Part of a small language model's weights: rotary positions, a variant of Muon for these matrices.
Each number is 128 + 32 x the weight over its row's rms, rounded and kept within 0 to 255. Layers, rows and columns count from 0. The size above them is the row's rms in percent of the matrix's.

# layer 9 MLP gate, 192x64, rms 0.231, rows 17-51, columns 0-63
size [ 88 102 106  99  97 108  93 103  97 108  99  98  94  97  99 104  95  99  98 101  98  98 106  97 105 104  93  94  98  96  96  97  87 104  95]
[[122 194 121 155 149  82 168 110 133  46 131 181  86 141  73 108  87  46 113 109 110 135  72 106 105 174  89 121 116 155 177 149  90 125 116  91 160 116 164 113  68 131 164 114 168 115 122  99 138 114 139  83 113 148 135 138 118 115 176 142 140 112 138 141]
 [ 95 166 191 143 134 154 112 160 134 163 134 115 173 169 154 125 132 116 157 185 110 100 140 103 135 151 166  44 176 145 156 156 124 164 137 128 138 182 125 107 192 171 130 153 175 114 130 121 153 178 137 142 165  98 121  81 127 173 121  98  90  64 165 120]
 [117 192 153 152 100  61 142 100 127 209 117 103 116  98 154 131 222 139 121 104 124  77 135 129 170 104  99 110 101 136 136 172 125 161 108 171  91 115 120 142  85 162 152 156 151  98 126 152 138 176  88  81 111  99 110 120  94 101 148 126  89 186 129 139]
 [ 89 139 169  86  92 126  46 175 134  96 138 121 102 100 100 122 145 172 119 179 181 112 135 115  97 160  76 144 132 118  97 148 142 161 163 127 179 149 144 115 152 160 169  74 120 115  65  78 163 105 108 140  67 162 145 116  94 130 115 139 117 149 185 146]
 [142 113 108 107 145 111  86 117 146 154 167  79 138 109 126 127 142 107 116  54 164 122 146  79 114 142 150 120 170 107 131 112 150 133  99 105 112 158 123 163  91 155 151 114  97  90 153 171  66 144 125 153 109 174 167  86 140 139 185 183  79 226  89 132]
 [ 82  95  91  83 135 132 149 156 135 119 100 145 139 117 117 146 122  84 190 136 113 165 194 110 173 150  65  93  84  76 129 109 107 137 119 132  99 151 119  79 132 125 141 110 142 151 148 192  77 101 132 129 151 165 165 116 132  39  92 159 137 156 182 133]
 [132 145 126 157 167 118 115  88 130 166 145 107 153  86 154 106  84  82 146  85 123 149 143 154 127  69  66 128 104 119  78 179 144 155 118  92 131  95 101 126 145 148  95 137 117 208 117 169 180  72 124 173  92 140 158 204 149 144 105 118 137 134  75 125]
 [163 125 129 170 151  80 177 201 134 118  67  80 170 107 109 110  93 100 129 120 121 126 143 163  89 125 191  89 136 154 144  72 174 130 124 128 118 120 126 137 196 173 152 103 145  73 149 179 125 129 129 128 167 123 196 165 142  98 111 129 154 121 148  90]
 [145 136 165  79 112 118  85 148 130  79 103 148 151  97 123 163 148 148  73 171 127 112 177 181 150 107 112 122 132 112 109 134 121 103 137 110 154 197 149 116 163  67 130 110 129  94 121  90 199  80 118 150 117 119 197 101 101 130  81  78  65  90 120 141]
 [114 125 125 159 114 128 122 182 189 130 186 121 142  70  63 142 181 140 108 120 112  89 165 101 136 150 104  99 162 149  87 101 110 185 127  78 171 132 180 151  53  78 133 117 125 140  70 164 116 129 155 157  90 172 118 126 101 115 140 153 120 160 149 114]
 [158 129 212  90 137  75 158 108  89 140 103 103 214 110 179 114 140 115 127 146 155 121 101 170 115 143 157 132 178  70 123  73 169 106 105 112 146 149  94 162 136 119  88 133 174 126 166 131  74 136 104  94 120 115 149 104  90 134 107 135 100 114 190 110]
 [110 105 173 130 115 102 104 150 137 138  91  96 120 166 187 130 184 122 150 163  88 148 149 105 157 163 134 139 100 159 131  66 165 131 186  75 105 124 130 153 114 146  78 131  92 167 124 114 190  95 165 145 136 122 123 162 106  33 166  89 113  88 120 150]
 [139 163 147 120  54 161 123 138 150 148 118  31  88 114 179 163 157 157  73 100 117 145 146 131  98 142  58 131 162 167  93 163 158 145 153 168 129  81 171  94  70 144 129 118 110 146 139 106 102 139 106 127 116  95 118  98 132 118 196 119  92 149 127 115]
 [ 94 156 152 142 135  66 129  98 150 116 102 116 135 135 119  92 128 144  76 125 111 163 131 176 102 130  78 149 130 125 167 167 140  98 126 199  94 140 145 142 201 143  92 204 136  86 196 182 139 149 144 149 149  99 186 148 101 145 127  95  95 122 139  84]
 [129  96 120 135 133 123 133 140 140 117 156 107 125  61  90  74  81  94  96 225  49 112 136 130 179  83 129  97 106 177 104 158 117 130 172 153 124 115 126  99  98 179 121 128 113 150 162  95 131  89  82 143 145  58 149 136 118 111 115 150 164 150  95 118]
 [189 112  84 141  88 144 106 144 177 135  71 138 140  95  93  96 156 188 112 133 137 145  77 124 128 141 156 132 114 106 141 125 150 125 178 102  90 142  98 173 141 186 140  87 155  71  96  46  80 123 111 147  62 121 109  64 148 124 133 125 138 121 116 113]
 [114 108 139  93 123 186 107 175 132 139 112 206  89 134  86 161 136 157 121  56 148 125  60 139 110 135 116 112 194 157 112 137  69 156 122  82 140 142  89 165 122 104 118 134 146 155 140 160 147  94 108 143  98  87 140 125  56 155  85  84 106 145 143  95]
 [106 145 129 118 189  95 123 137 145 130 106 156 174 112 107 144 120 168 112 119  80 144 152 157 132 158 159 147 183 105 131  99 104  95  90 118 103 148 129 154 103 162  81 185 136  98 216  81  85 111  97  94  92 132  94  90 149 186  75 143  77  92 137 112]
 [199 171 138 119 140 132 169 131 183 111 147 138 153 153 146 130  89 110 115 185 156 144 122 133  84 126 122  83 181 139  86 152 129 119 172 120 165  91 149 139 103 148 104 124 110 148 128 162 114 142 162  89  82 168 177 118  77  21 118 130  95 100 120  89]
 [199 114 168 104 125 182 112 124  82 171 112 138  90 127 133  87 106 149 126 155 139 107  75  89 156 150  83 119  94 173 111 131  95 119 160 107 110 142 202 102 110 151 117 131  96 162  86 153 124 143 121  47 134 125 170 162 104 192 116 120 171 142 168  98]
 [116 118 127 131 118 174 106 103 165  93 133 134 149 131 123 170 201 103 137 125 107  49  73 113 203 133  76 118 103 116 141 120 153 149 174 128 123 125 115 102  97 149  93  68 108 156 112 135 126 172 134 106 162 173  65 116 125 147 153  59 136 186 130 153]
 [141 162 148 191 144 166 138 129 157  62 164 134  66  77 100 164 159  94 101 125 150 153 113 158  96 108 129 105 196 158 130 147 207 112 150 178 152 120 197 117  97 179 126 148 139 160 102 115  95  99 134 156 146 137 181 132 138 120 127 136 170 130  97 145]
 [ 94 106 232 140 154 107 149 113 124 154 105 154  64 144 150 100 173 132 107 145  92 111 160 179 209 103 106  94 117 180 114 149 154 128 131 115 117  69  95 159 175 126 118 138 157 173 145  71 142 163  59 149 148 136 129 152 122 121 132 138 125 126 116 116]
 [119  91 188 156  97  70 181 139 156 107 135 146 118 146 101 176 130  70 156  67  99 136 147  99 151  98 168 100 106  89 120  95 140 101 168  88 145 132 152  80 120 153 136 163 168 186 134 124 147 136 105 182 133 165  84 140 159 172 126 162 102 179  93 129]
 [121 116 163  66 143 190 102 146 158 116 133  66 162 137  68 162 107 163 161 121  98 118 122 101 159 125 129 137 132 109 124 187 177 158 116  89 120 120 142  99 109 124 208 105 156 132 139 154 102 158 169 149 228 122 144 171 122 157 129 150 139 131  84 105]
 [113 145 162 108  76 138 135 143 104 196  83 108 197 106  90 123 116 160 134 159 121 123 109  97  45 149 126 191 139 102 120 119 142  86 164  95  82 152 107 118  58  92 124 139 150 113 109 112  79 170 132 117 126 118 142 205 140 129 143  85 137 172 109 119]
 [112 147  99 140 153 163  78 131  84 139 115 149 149  70 144 124  92 127  85  88 195 129  87 158 137 129 168 137 110 201 125  97  93 132 123 124 157 127 161 113 149 161 141  64  69 141  86 131 126 156 112 102 111 135 180  90 103  70  75 170 143 147 138 178]
 [144 132 160 165 173 133 155 128 106  93 150 133 156  80 190 129  97  92 148 132 173 144 124 104 172 152 112 191 148 156 204 172  62 142 104 101 108 147 135 127 108 146  84 113 142 167 147 118 123 113 108 127 144 195 152 139  60  89  87 103  97 160 134 166]
 [ 99 130 183  81 119 208 160  98  86 154 134 147 144 134 128 138 158  66  97 120 144  98 103 165 124 101 105 159 119 122 132 154  74 109 151  69 114 104 145 103 128 181  69 174 135 155 142 102 128 143 152 142 143 175  99 179 117 108 129 110 121 165  43 148]
 [119 114 122 150  49 171 114 110 131 149 100  72 104 152 132  56 134  89 120 103 153 115 155 159  71 145 126 177 149 150  88 187 152  53 129 106 150 130  83 146  80 119 140 182 149  88 110 126 166 139 128 149 184 133 144 132 145  95 161 102  84 113 151 107]
 [109  77 136 173 122 151 145 134  92 126 103 132 116 152 126  82 149 149  73 152 169 148  68 142 121 125  91 144 104  76  96 153  94 101 137 107 132  96 105 133  90  96  95  99 143 177 117 115  67  68 122 171 136 138 126 136  64  81 142 107  64  52 135 109]
 [104 113 143 104 137 100  78 145 133 134 151 117 146 151 107 136 104 159  77 205  81  85 133 201 116 108 138  87 146 127 132 133  95 101 138  94  63 135 138 117  62 122  88  86  97 141 156 175 146 171 163  78 132 120 155  96 142 131 146 142  98  54 156 160]
 [164 119 135 144 155 158 151 125 123 102  73  81 156  81 134 130 160  79 155  99 143  93 150 142 178 131 147 116 112 102 146 115 154  96  92 137 130 141  65 144 213 113 136 153 133 175  92  68 150 165 154  97  96 103 169 126 116  74  70 132  66 101 109 139]
 [147 127 154 153 142 131 134 122 162 189 129 113 122 147  79 103  93 174 189  86  91 122 119 110 134 162 150 175 152 106 138 104 117 181  95 156  80 144 115  81  77 138  81 163 147 189 156 154  74 124 105 161 144 118 110 103  64 197 134 133 152 161  99 126]
 [ 67 110 152 168 129 131  92 133 177 142 156 151  89  77  59 137 114 106 132 158 125 104 109 134 104 132 131 100 146 108 176 119 161 115  86  74 134 181 125 111 163  83 167 133 194 147 129 121 113  77 178 126 127  95 147 183  96 104 168 116 150 186 167 156]]
# layer 9 MLP up, 192x64, rms 0.247, rows 17-51, columns 0-63
size [ 84  99 100  94 104  99  94 101  98 103 119  97  98 100  96  96  84  95  88  94  97  93 109 100 107 106  86  89 113  99  97 100  91 115  82]
[[ 96 100 150 116 122 131  97 122 155 158  61 117 100 126 172 164 107 205 137 159 129 155  50 135 138 112 110 140 114 139 129 125 164 177 165 155  61 103 128 120 147 201 112  98 118 106 100 107 124 154 117 166 114 140 107  64 151 184  79  98 135 136 160  90]
 [100 134 143 148 130 165 125 150 108 132 156 130 156 150  94 117 107 140 103 132 147  69 161 132  93 123 145 129 241 187 181 171 133 100 145 117  97 129 172 114 150 189 158 177 103 165 150 114  72 162 106 144 156 140 134 109 144 166  91 185 138 112 105 171]
 [150 146 144  97 224 143 171 136 106 190 167 176  83 121 125  88 126 128 166 150 182  78  75 159 134 147  92 156 105 100 160 116  95 161 135 150 108 122 181 135 158 104 166 142 116 142 147 121 174 111 119 134  87 166 129 125 156 190 143 167 161 159 127 148]
 [176 146 179 120 103 170 164 139 141 118 154 135 148  88  79 109 141 152 152 148 150 102 176 176 138  52 136  80 164 125 137 140 140  90 139 162 192 129 129 175 115 146 193 128 155 123 113 127 196  90 162 184  91 132 132 147 127 168 148 114 170  78 126 120]
 [137 112 117 150 169 145  76 176 146 121 134 108 144  76  85 213  97 165  89  99 154 152  81 193 130 134 107 113 148 138  90 165 142 113 132 177 179 168 124 211 118  95 158 133 109 102 119 181 102 172 128 165 120 121 138 111 170 137 139 143 124 141  93 142]
 [118 113 125 108  96 122 168 121 170  85 108 102 126 159  66 152 109 136 164  37 147 112  87 104 136  72 127  77 177 166 111 131  86 137 141  99 132  94 144 178 155  98 135  89 121 171 148 108  84 153  98 147  90 147 100 120 121 138 171 170  92 174 131  75]
 [126 116 163  75 120  58  83 135 218 142 156 131 110 116 101  85 120 147 167 126  97  92 153 138 174 115 133 145 113 154 182 106 112 143 147  79 107 152 109 121 179  97 169 123 192 161 116 131 202 169 105 128 125 150 151 130  78 133 101 150 163 126  88 132]
 [144 138 171 204  99 121 138 117 144 103 142 150 117 138  59 166 121  78 174 143 182  96 177 116  86 158  82  79 124 154 148 204 122 138 133 127  58 135 117 137  99 103 140 101 140 220 138 126 115 124 152 100 100 129 157 104 138 141  98 152 119 136  95 133]
 [112 116 121 180  70 127 127 106 173  78 166 173 127 130  84 150 154 101 143 111 138 108  88 148 104 100 115  70 133  69 108 112 154 126  61 142 140 162  68 128 122 135  91 136 108  85  72  92 178  91 119 173 134 113 157 129  93 109  78 130  96 163  75 123]
 [ 80 175 178 146 155 140 120 135 151 127 139 173  77 117  82 178 152 160 126 143 116 145 109 165 123  97 126 122 113 138 120 160  94 191 175  82  62 142 117 163 146 141 117  80 118 129 119 104 107 141 135  76 184 202 128 126  98 118  76 142 135  97 161 189]
 [149 157 183 160 162 165 100  87 141 113  79 138 124 141 108 164 141 113 130 130 128  78 170 111 151 143 144  85 147 100 135 108 173 164 105 147  67 153 151 154 115 141 164 147  71 162  89 152  85  98 140 115 134 134 122 152  26 168 154 120 143 139 205 125]
 [143 142  86 101 169 156 162 120 167 100  90 116  75 184 141 141 154 181 122  50 153 177 162 187  98 115 198  84 115 143 122  85 148 154 138  89 105 127 138 118 127  69 128 130 147 157 157 110  56  80 139 125 122 143 123  93 127 105 122  90 144 108 122 119]
 [139  68 177 142  81 122 151 110  69 115 124 141 109  94 108 125 125  78 141 109 132 119  46 131  96  84 128 137 162 143 105 107 131  82 124  98 179 134  98 130 163 102 184 143  84 145 152  90 118  89 141 104 123 185 164 144 183  75 138 177  99  94 164 111]
 [ 77  82 168 126 130 129 158 153 173 104 130 132 139 126  67  76 138 153 129 107 164 137 135 138 186 151 126 160 160 149 168 133 117 101 155 158 134 187 161 106 125 129 127 141  98 113  49 176 115 108  85 111 155 132 154 126  83 215  88 132 180  98 150 159]
 [191 146 143 106 151 112  94 125 122 155 105 176 151 119 136  89 147 111  98 103 106 130 137 150 179 159 180 191  76 124 111 106 161 116 142 107  90 119 118 171 137 107 160  94  83  79 101 174 108  91 177 101  76 163 156 159 146 132  87 140 156  60 165  97]
 [122  79 133 126  55 148 105 102 172 117 156  90 149  97 150  99 179 146 153 131 178  57 124 135 172 115 113 145 152 153 115 178 158 143  85 129 106 127 144 147  86 136 122 128 101 129 167  82 115 108  76  85 210 164  94 186 118 116 108 143  95 123 162 136]
 [107 187 113  87 135 117 107 179 174 174 138 164 114 147  71 188  84 171  75  80  69  90 133 120  98  96 136 135 145 122 109  76 184 107 129  84 151 141  97 108 125  78 152 104 173 132 114 132  94 153 139 153  84 102 111 124 149 142 142 130 168  81 127 108]
 [ 88 142  96 120 136 137 166  78 115 150 156 127 203 161 131 173 124 151 100 127 118 170 140  80 137  93 106 122 145 161 127 114 140 160 100 129 111 138 181 110 116 167 131 123  73 235 132 102 131 102 117 157  97  90 103  86 126 156 113 178 133 149 208 131]
 [122 142 117 111 114 122 101 175 156 191 130 176 158 165 106 104 118  86  84 126 159  92 127 160 118 112 148  78 123 156 151  46  68 105 182 106 166 106 168 167 113 157 118  95 106  58  77 124 140 152 104 118 127 137  96  97 145 120 177  97  97 118 123  86]
 [125 149  56 116 179 129 116 107 133 173  60 160 137 137 128 168  62 166  86 203 103 106 123  84 115 105 118  54 126 115  89 102 136 125 144  77 111 113 106  74 132 154 155 132  73  76 123 119 160 144 116 130 152  95 135 165 151 117  87 146 122 118 159 130]
 [141 101 168 120 115 134  96  84 145 140  63 116 110  72 119 129 175 170 196 130 121 173 168  91 167 148  90 128 150 131 183  85 101 111  84  81 155 146 122 129 122 115 133 192 158 111  93 113  70 101 125 156  98 148 108 166 121 136  88  80 123 175 164 114]
 [156 154 121  55 137 118 108  96 133 176  97 149 110  66  78  80  93 182 109  80 188  97 128  79 150  80 126 170 115 103 145 136 184 138 113 126 119 108 118  77 144  98 176  92 128 156 144 174 125 119 135 154 127 134 118 131  88 129 155 134 136  69 187 118]
 [145 111 128 140 141  79 206  83  79 122  84 144 171 114 110 201 163 129 119 165 152 203  97 157 178 171 111 112 133 134  66 144  92 138 154  98 144 143 161 138 119 178 117 128 110 106 125 132 103 103 122 127 160 123 126 150 152 156 137 147 199  73  99 109]
 [135  80 127  85 129 183  90 132  74 113 106 149 188 140 126 149 136 162 186 124 115 194 165 118 105 130 111 126  75 137 105 112 129 121 158 147 146 124 117 107 125 131 181  96 128 116 103  62 130  81 174  92  47 173 174 138 136 130 151  94 164  93 167 120]
 [126 143 108 122 128 182 176 187 156 134 119 134  77 127 117 139 210 100 132 147 138  80  76  87 132 169  67 158 145 103 134 205 117 181  89 144 100 143 179  93 127 111 158 101 163 150 121 177 139 135 125 108 172  96 157 120 120 102 113 135 143 144 107  77]
 [109 146  65 194 143 131  99 145 118  95 141 158 129 153 114 141 118 125  78 183  88 170 130 137 127 132 111  69 106  97  72 114 147 117 173  56 135 139 177 171  82 141 151  61  86 113 138 124 120  84  94 129 113 152 114  52 133 126 118 135 103 120 167 103]
 [116  98  75  99  91 151 186 155 116 108  95  79  95 207 124 112 100 146 128 180 158 124 131 102 137 158 188 137 103  87 102 130 187 142 163 129 118 128 102 124 192 187 140  96 129 124 173 106 118 168 145 133 194 102 132 127 124 183 159 114 118 144  92 112]
 [169 142 109 183 170 153 170  45 138  96 120 132 118 160 161  77 137 104 109 183 114  99 112 114 147 168 157  83 162 118 108  91 130 120 137  48 139 159 183 114 126 155 131 135 138 125 152 144  98 158  93 133 102 128 160 172 156  48 146 121 166 122 161 152]
 [141 150 112 138 144 123 164 119 111 137  80 153 121 106 143 155 145 149 117 192 134 166 167 116 161 123 184 125 155 205 165 108 187 146 198  95 126 124  93 105 169  92 187 184 131 121 134 116 134  73 180 105  96  86  97 146 118 156  90 164  85 143 122 134]
 [145  89  76 136 142  89 106 188 129  94 184 176 104 130 109 132 140 124  68  95 144 120  97 152 154 130 127  92 167 151 153  95  88 121 162 117 104 122 101 123  98  97 142  55 113 182  94 149 131 113  42 183 131 114  79  99 111 121  95 130 160  97 126  95]
 [115  38 157  91 173 166 135 118 135 105  93 150  74 110 167 177 130 156 169 129 148 135 156 137  55 101 146 148 115 116 114 125 144 137 173 119  83 156 119  99 184 152 123 111 125 108  60  79 131 149 138 178 136 154 123  60 113 155 146 137 132 157 177 134]
 [125 167 151 144 161  76 167 113 117 188 169 103 147  85 136 154  40 122 177 132 105 112 118 145 183  91 129 201 138  54 114 122 119 102 123 143 132  89 140 164 134 112 114 137 121 113 125 162 157 147 139 112 168 102 130 150 131 122 202 111 165 181 163 109]
 [131 138 133 133 133 149 154 162 177 126  89  97 110 166 121  58 117 139 145 110 173 148 110 136  73 125 151 157 151 170 154 107  80 112 159 109  84 137 153 142 162 151 155 102 154  49  83 125 103  78 124 173 140 142 207 132  86 157  67 122 167 142  96 144]
 [128 146 139 102  45 142 157 154  59 115  75 124 113 114 182 133 219 109 133  73 127 182 123 151 143 125 133 140 118 108 115 110  82 104 184 124 173 144 131 136  99 150 152 116 152 115 100 105 108 146 117 102 118 158 102 110  73 177  67 101 112 177 123 132]
 [136  36 143 103 140 131 213 142 158 114 137 148 107 192  35 150 182 122 123 113  89  96 166 117 144 107 130 128  82 117 136 134 143 122 117 128  92 149 187 105 150 114 134 115 117 171  65  80 123 114 107  96 148 165 127 153 130 131 140 162  84 137 122 142]]
# layer 9 MLP down (transposed), 192x64, rms 0.149, rows 17-51, columns 0-63
size [ 94 102 107  90 101  86  92 104 101 119 114  99 106  88 100 101  86 100  98  94  97  84 100 107 101 104  77  79 112  95  97  96  92 105  90]
[[137 173  90 168 132 134 143 104 139 106 146 189 112 148 129 108 122 135 124 136 129 100 172  83   0 103 109 124  85 145 128 149  96 114 101 202  49 148 129 148 102 107 151 162 124 116 140 116 135 104 136 115 115 107  85 160 141 118 148 129 139 128 135 110]
 [172 171 146 143 104 143 125 155 146 166  96 143 129 114  83 104 124 107 138 110 173 192  90 185 141 105 137 173 102 158 120 125  97 172 141 140 133 157 140 109  69 131  69 151 156 142 169 165 117 183 122 133 110 124 114  94  80 188  88 133  75 207 135 116]
 [171 126 143 114 118 188 154 144 143 117 107 159  98 157 184 108  93 165 143 158  69 130 109 157 212 139 119 127 149 102  96  98 179 150 127 145  91 146 132  88 156 124 141 107  80  96 147 129 111 161 174 143 169  66 161 154 132 122 171 123 175  59  92 134]
 [107 112 150 131 171 104 166 111 144 138 182 162 125 111  96 116  77  76 120 136 153 149 183 177 136 176 125 122 181 166 144  50 158 165 207 134 135  91 150 132  87 136 106 103 164  81 169 125 128 128 145 102 105 194 164 149 144 108 105 115 160 104 143 121]
 [124 127 155 126 127 117 109  52 130 230 197 160 154 136 122 125 162 159 116 109 138 163 141  94 126 138 125 133 122  83 178 118 184 205 115 153  88 154 123 157 118 147 144 148 145  79 145 136  98 139 141  92 150 166  77 181 147 140 118 113  92 156 131  87]
 [133 140 109 133 174 120  99 180  82  90  96 122 137 189 110 143 195  60 131 149 136 122 119 143 179 165 191 144 183 181 104 130 150 150 141  72 141 138 128 126 124 106  73 123 119  97 109  81 141 126 140  93 122 154 155  62 102  83 108 113 141 130  95 174]
 [163 103  65 163 129 140 178 109 180 184 135 133 137 104 152 130 158  91  74 119 144  74 116  83  58 113 138 109  71 164  86 155 149 101 148 133  91  68  62 112 117 106 129 127 119 165 116 138 113 121 164 104  60 178 105 125 104 142 133 147 138 135 142 131]
 [106  76 118  81 116 124 126  72 111 115 156  97  55 129 108 173 180 118  69  99 118 116 142 116 186 188 107 104 140 156 133 138  67 128 172 120 183 134 146 129  80  81 118 128 116 103 165  84 115  86 131 119  96 120 129  86 104 158 131  80 104 120  83 157]
 [102  38 170 112 145 121 141 162  85 137 135 119 138  98 173  66  92  89 115 137  88 143 104 136 125 145 119 133 128  88 149 119 133 136 157 163 148 144 131 108 114  84 132 172 109 102 163 185  89 193 108 118 104 120 122 204 130 123 123 223 160 131 143 134]
 [ 84 181 141 154 144 126 102 137 142 145 181 114 120  95 133 174 141 127 147 152 119 146 137 169 189 121 142 115 151 119 113 174  75 178 111 128 167  84  56 112 151 104 107 123 132 121 115 142  90 200 128 112 182  81 180 115 146 137  83 110 119 125 134 215]
 [123 138 130 149  79 129  87 120 131 137  96 154 136 128 176 111 107 154 157 135 172 122 124 164 139 131 163 139  78 111  43 125 182 135 119 126 134  96 135 136 104 142 109 211 121 116 106  85 161  58 188 113 141 109  89 158 127  78 102 120 124  53  76 146]
 [125 107 142  84 112 119 122 128  92  99 101  83 110  75 123 177 115 101 131 115 139 131  50 108 138 155 129 160 127 122 119  73  91  40 170 128 167 128 113 163 207  81 124 106 113 111 101 178 136 162 128 143 153 181 162 131 104 133 143 198 130 135 152 110]
 [163 125 144  74  96 170 238  74 121 146 115  98 144 165 147 139 122 177 145  85  70  87 154  72  90 115 134 182 132 119  92 115  86  96 115 173 135 144 136 103 132 162 159 112 114 117  92 129 153 145 134 145  83  73  91 120 132 139 157 114 123  93 114 140]
 [113  97 148 112 106 116 136 103 154 211 151 125 120 108 102 118 158 181 136 173 133 142  90 148 137  56 113 178 119 112 154 149 168 173 103 196 101 126 139 146 143 149  79 165 164 156 134 122 189 115 101 133 140 147 126 181 155 143 173 171 150 133 128  51]
 [111 137 105  92 113 137  92  96  73 127 130  85 161 132 138 150 135 119 113  88 164 106 156 162 112 120  86 149 160 156  86 139 118 105  95 130 132 167 207  99 124 102 169 156  88 181 117 147 178  89 122 136 172 114 112 181  87 140 190 182 173 107 122 186]
 [139 138  68 119 157 166  87  89 147  94 147 121 109 177 137 113 143 105 133 102 110 153 175 161  95 133  84 133 176 124 149 126 136  42 126  67 153 132 116 156  85 105 158 111 106 111  76 153 146 102 176 158 106 159 141 168  90  71 141 157 126  85  68 150]
 [105 170 146 115  78 105 143 107 138 140 128 168 118 132 103 129 107 112 100 152 145 122 111 173 160  68 203 151 109 111 139 140  89 124  93  99 160 106 180 122 122 140 156 100 161 148 114 153 100 174 157 140  87 214 104 173 128 126 148 167 191  59 104 167]
 [128 147 143  62 124 103 126 174 114  88 130 186 129  65 146 135 127 108 112 120 120 135 104 176 126  95 149 211 156 133 116 119 142 155 122 124 125 100 104 108 154 123  41  92 131 211 160 144 186 124 134 182 190 151 122 136 129 109 138  88 148 105 100 141]
 [102 155 156 127  99 208 125  80 148 139 125 160 103  94 193  81 103 138 224 155 117 154  97 134 103 140 135 163  85 130 152 112 112  97 132 148  92 109 163 141 159  97 143 178 121 137 108 162  75  77 152 125 146 104 150 168 105 182 127 161 175 136 125 135]
 [148 170 121 139  83 128 171 109 111 182 103 132 109 141 126  63 151 179 114 139 130 155 168 117 159 116 207 111  71 125 140 147 119 144 172  81 148  85 127 134 167 118 156 112 147 178 123  87 138 146 141 126 111 122 126 146 123 162 135  79 225 164  83 164]
 [ 73 147  48  80 141 163 102 136  98 128 114 126 130 130 147 154 175 101 155 170 138 112  96  88  87 143 178  94 159 154 119 110 175 123 171  52  91 129  96 137 190 119 180 108  89 151  92 150  83 122 164 119 103  91 116 122  88  99 139 106 153 136 133 150]
 [130 157 149 174 115 128 173 125 169  92  86 101 136  70 110 140  67  95 141 130  99 108 143 159 145 157 149 150 158 215 145  98 148 128 114 117 215 129 120 157  88  58 137  99 122 111 158  99 158 128 103 117 120 170 172  87 156 168 128  81 127 161 130 121]
 [127  58 207 143 142 126 157 173 136 181 169 133  94  61 162  66 119 174 123 104 132 149 136 127 133 155 112  90 101  97 112  56 136 141 143 146  90 110 143 182 201 152 123  91 158 113 119 131 120 129 146  97 130 100 134 133 131 119 147 135  85 148  70 145]
 [148  89 106 184 133 165 118  99 103 146  83 100 105 201 116 129 136 107 179  84 128  68 173  97 141 115 121  62  81 121 110 112  81 151 120 150 170  91 169  51 135 137 133 103 167 162 127 123 164 148 151 171 129 165 117 113 163 141 129 113 133 106 161  80]
 [159  73  96  93 157 156 149 135 111 146 178 132 114 124  66 120 150 174 150 144 183 187 168 102 132  73  92 114  90 142 124 129 159 121 158 212 172 180 148 157  96 138 166 116 146 138 100 118  81 152 129  98 183 131 164 169  88 130 159 127 106 114 131 135]
 [158 122  85 122 122 113 112  80  53 141 118 117 150 124  38 181 141 101 112 156  88 130  82 128 123 163  81 115 118 129  96 128 162 204  77 164 124 140 124  92 112  65  93 120 105 131 142 109  89 143 155 144 147 167 132 124  96 102 145  88 115 174 159  88]
 [152 131  95 150 173 141 104  93 116 110  92  97 173 127 113 131 163  91 113 136 104 102 175 121  54  88 128  75 121 158 176 126 191 153 125 137  78 132 118 137 140  66 183  62  98 151 144 142 132 100 100 122 100 168 100 109 104  50 142  89 107 141 123 132]
 [101 118 117  74 147 127  88 169 112 125 124 182 134 128 118 154 141  64  92 105 175 195 139 142 147 164 131  78 114  88 135 132 143  85 123 153 150  81  96 152 125 142 114  78 190 119  94 127 218 133  91 171  99 146  81 107 127 184 106 133 140 108 147 132]
 [102 110 152 110 139 128 108  77 111 188 131 126 149 160  77  99 152 182  93 119 122 170 148 107 153 133 104 130 116 110 127 114 108 139 170 154 129 131 115 114  86 168 103 127  90  97 185 138 154 212 103 166  84 139  72  69 129  97  51 110  88 167 151 121]
 [129 144 133 111 108 127 213 122 134 107  54  84 193 146 132 101 127 177 107 165 131 132  82 134 122 184 122 160 142 100 128 157 125 119 149 135 101  97 127 156 131  69 112 202  90 123 127 156 104 148 148 141 213 103 149 116 136 138 194 157 130 112 118  89]
 [144 159 134 187 169 117 138 103 149 122 145  84 106  60 108 143 153 132 163 159 164 130 156  51  80 152  96 101 136 110  64 103 123 176 127 187 148 140  55 135 123 105 102 121 135 204 104 143 102  73 110  82 130 134 122 141 128 109 156 104 114 113 154 115]
 [110 170  76 133 143 130 152  84 153  86 156 161  96  91 116 114 165  76  91 116 122 105  69 156 190 177 188 115 123 158 159 115 143 145 180 153 147 156 187 129 145 125 179  77 111 126 140 144 119 124  74 118  99 168 123 165  92 117  86 174 111 128 128 167]
 [115  68  65 121 135 112 110 132 118  85 183 130 143 137 139 159 174 164 111 161  84  95  98  97 182 108 118 145 101 142 154  93 103 164  75 136 124 140 123 174  96  98 195 199  95 116 154 161 125 159 122 153 110  83 128  96 130 182 122  99  95  77 132 107]
 [182 178 123 151 186 137 125 119 136 153  59 134 143 131 134 116 116  81 154  88 170 140 108 129 129 123 145 127 108 125  69 138 161 172 151  97  76 133 150 180 122  91 156  70 121 163 155  89 101  76 169  35 131 109 132 119 131 128 126 144 169 166  87 115]
 [ 96 127 120 113 121 113  93 145 156  97 178  47 110  76 149 142  69 120 128 105 118 133 132 118 210 130 147  64  98 144 150 155 127 156 130  66 122 131 132 126 157  92 174 113 169 120 137 141  80 130 163 129 121 114 148 145 113 205 183 125 176 159 124 171]]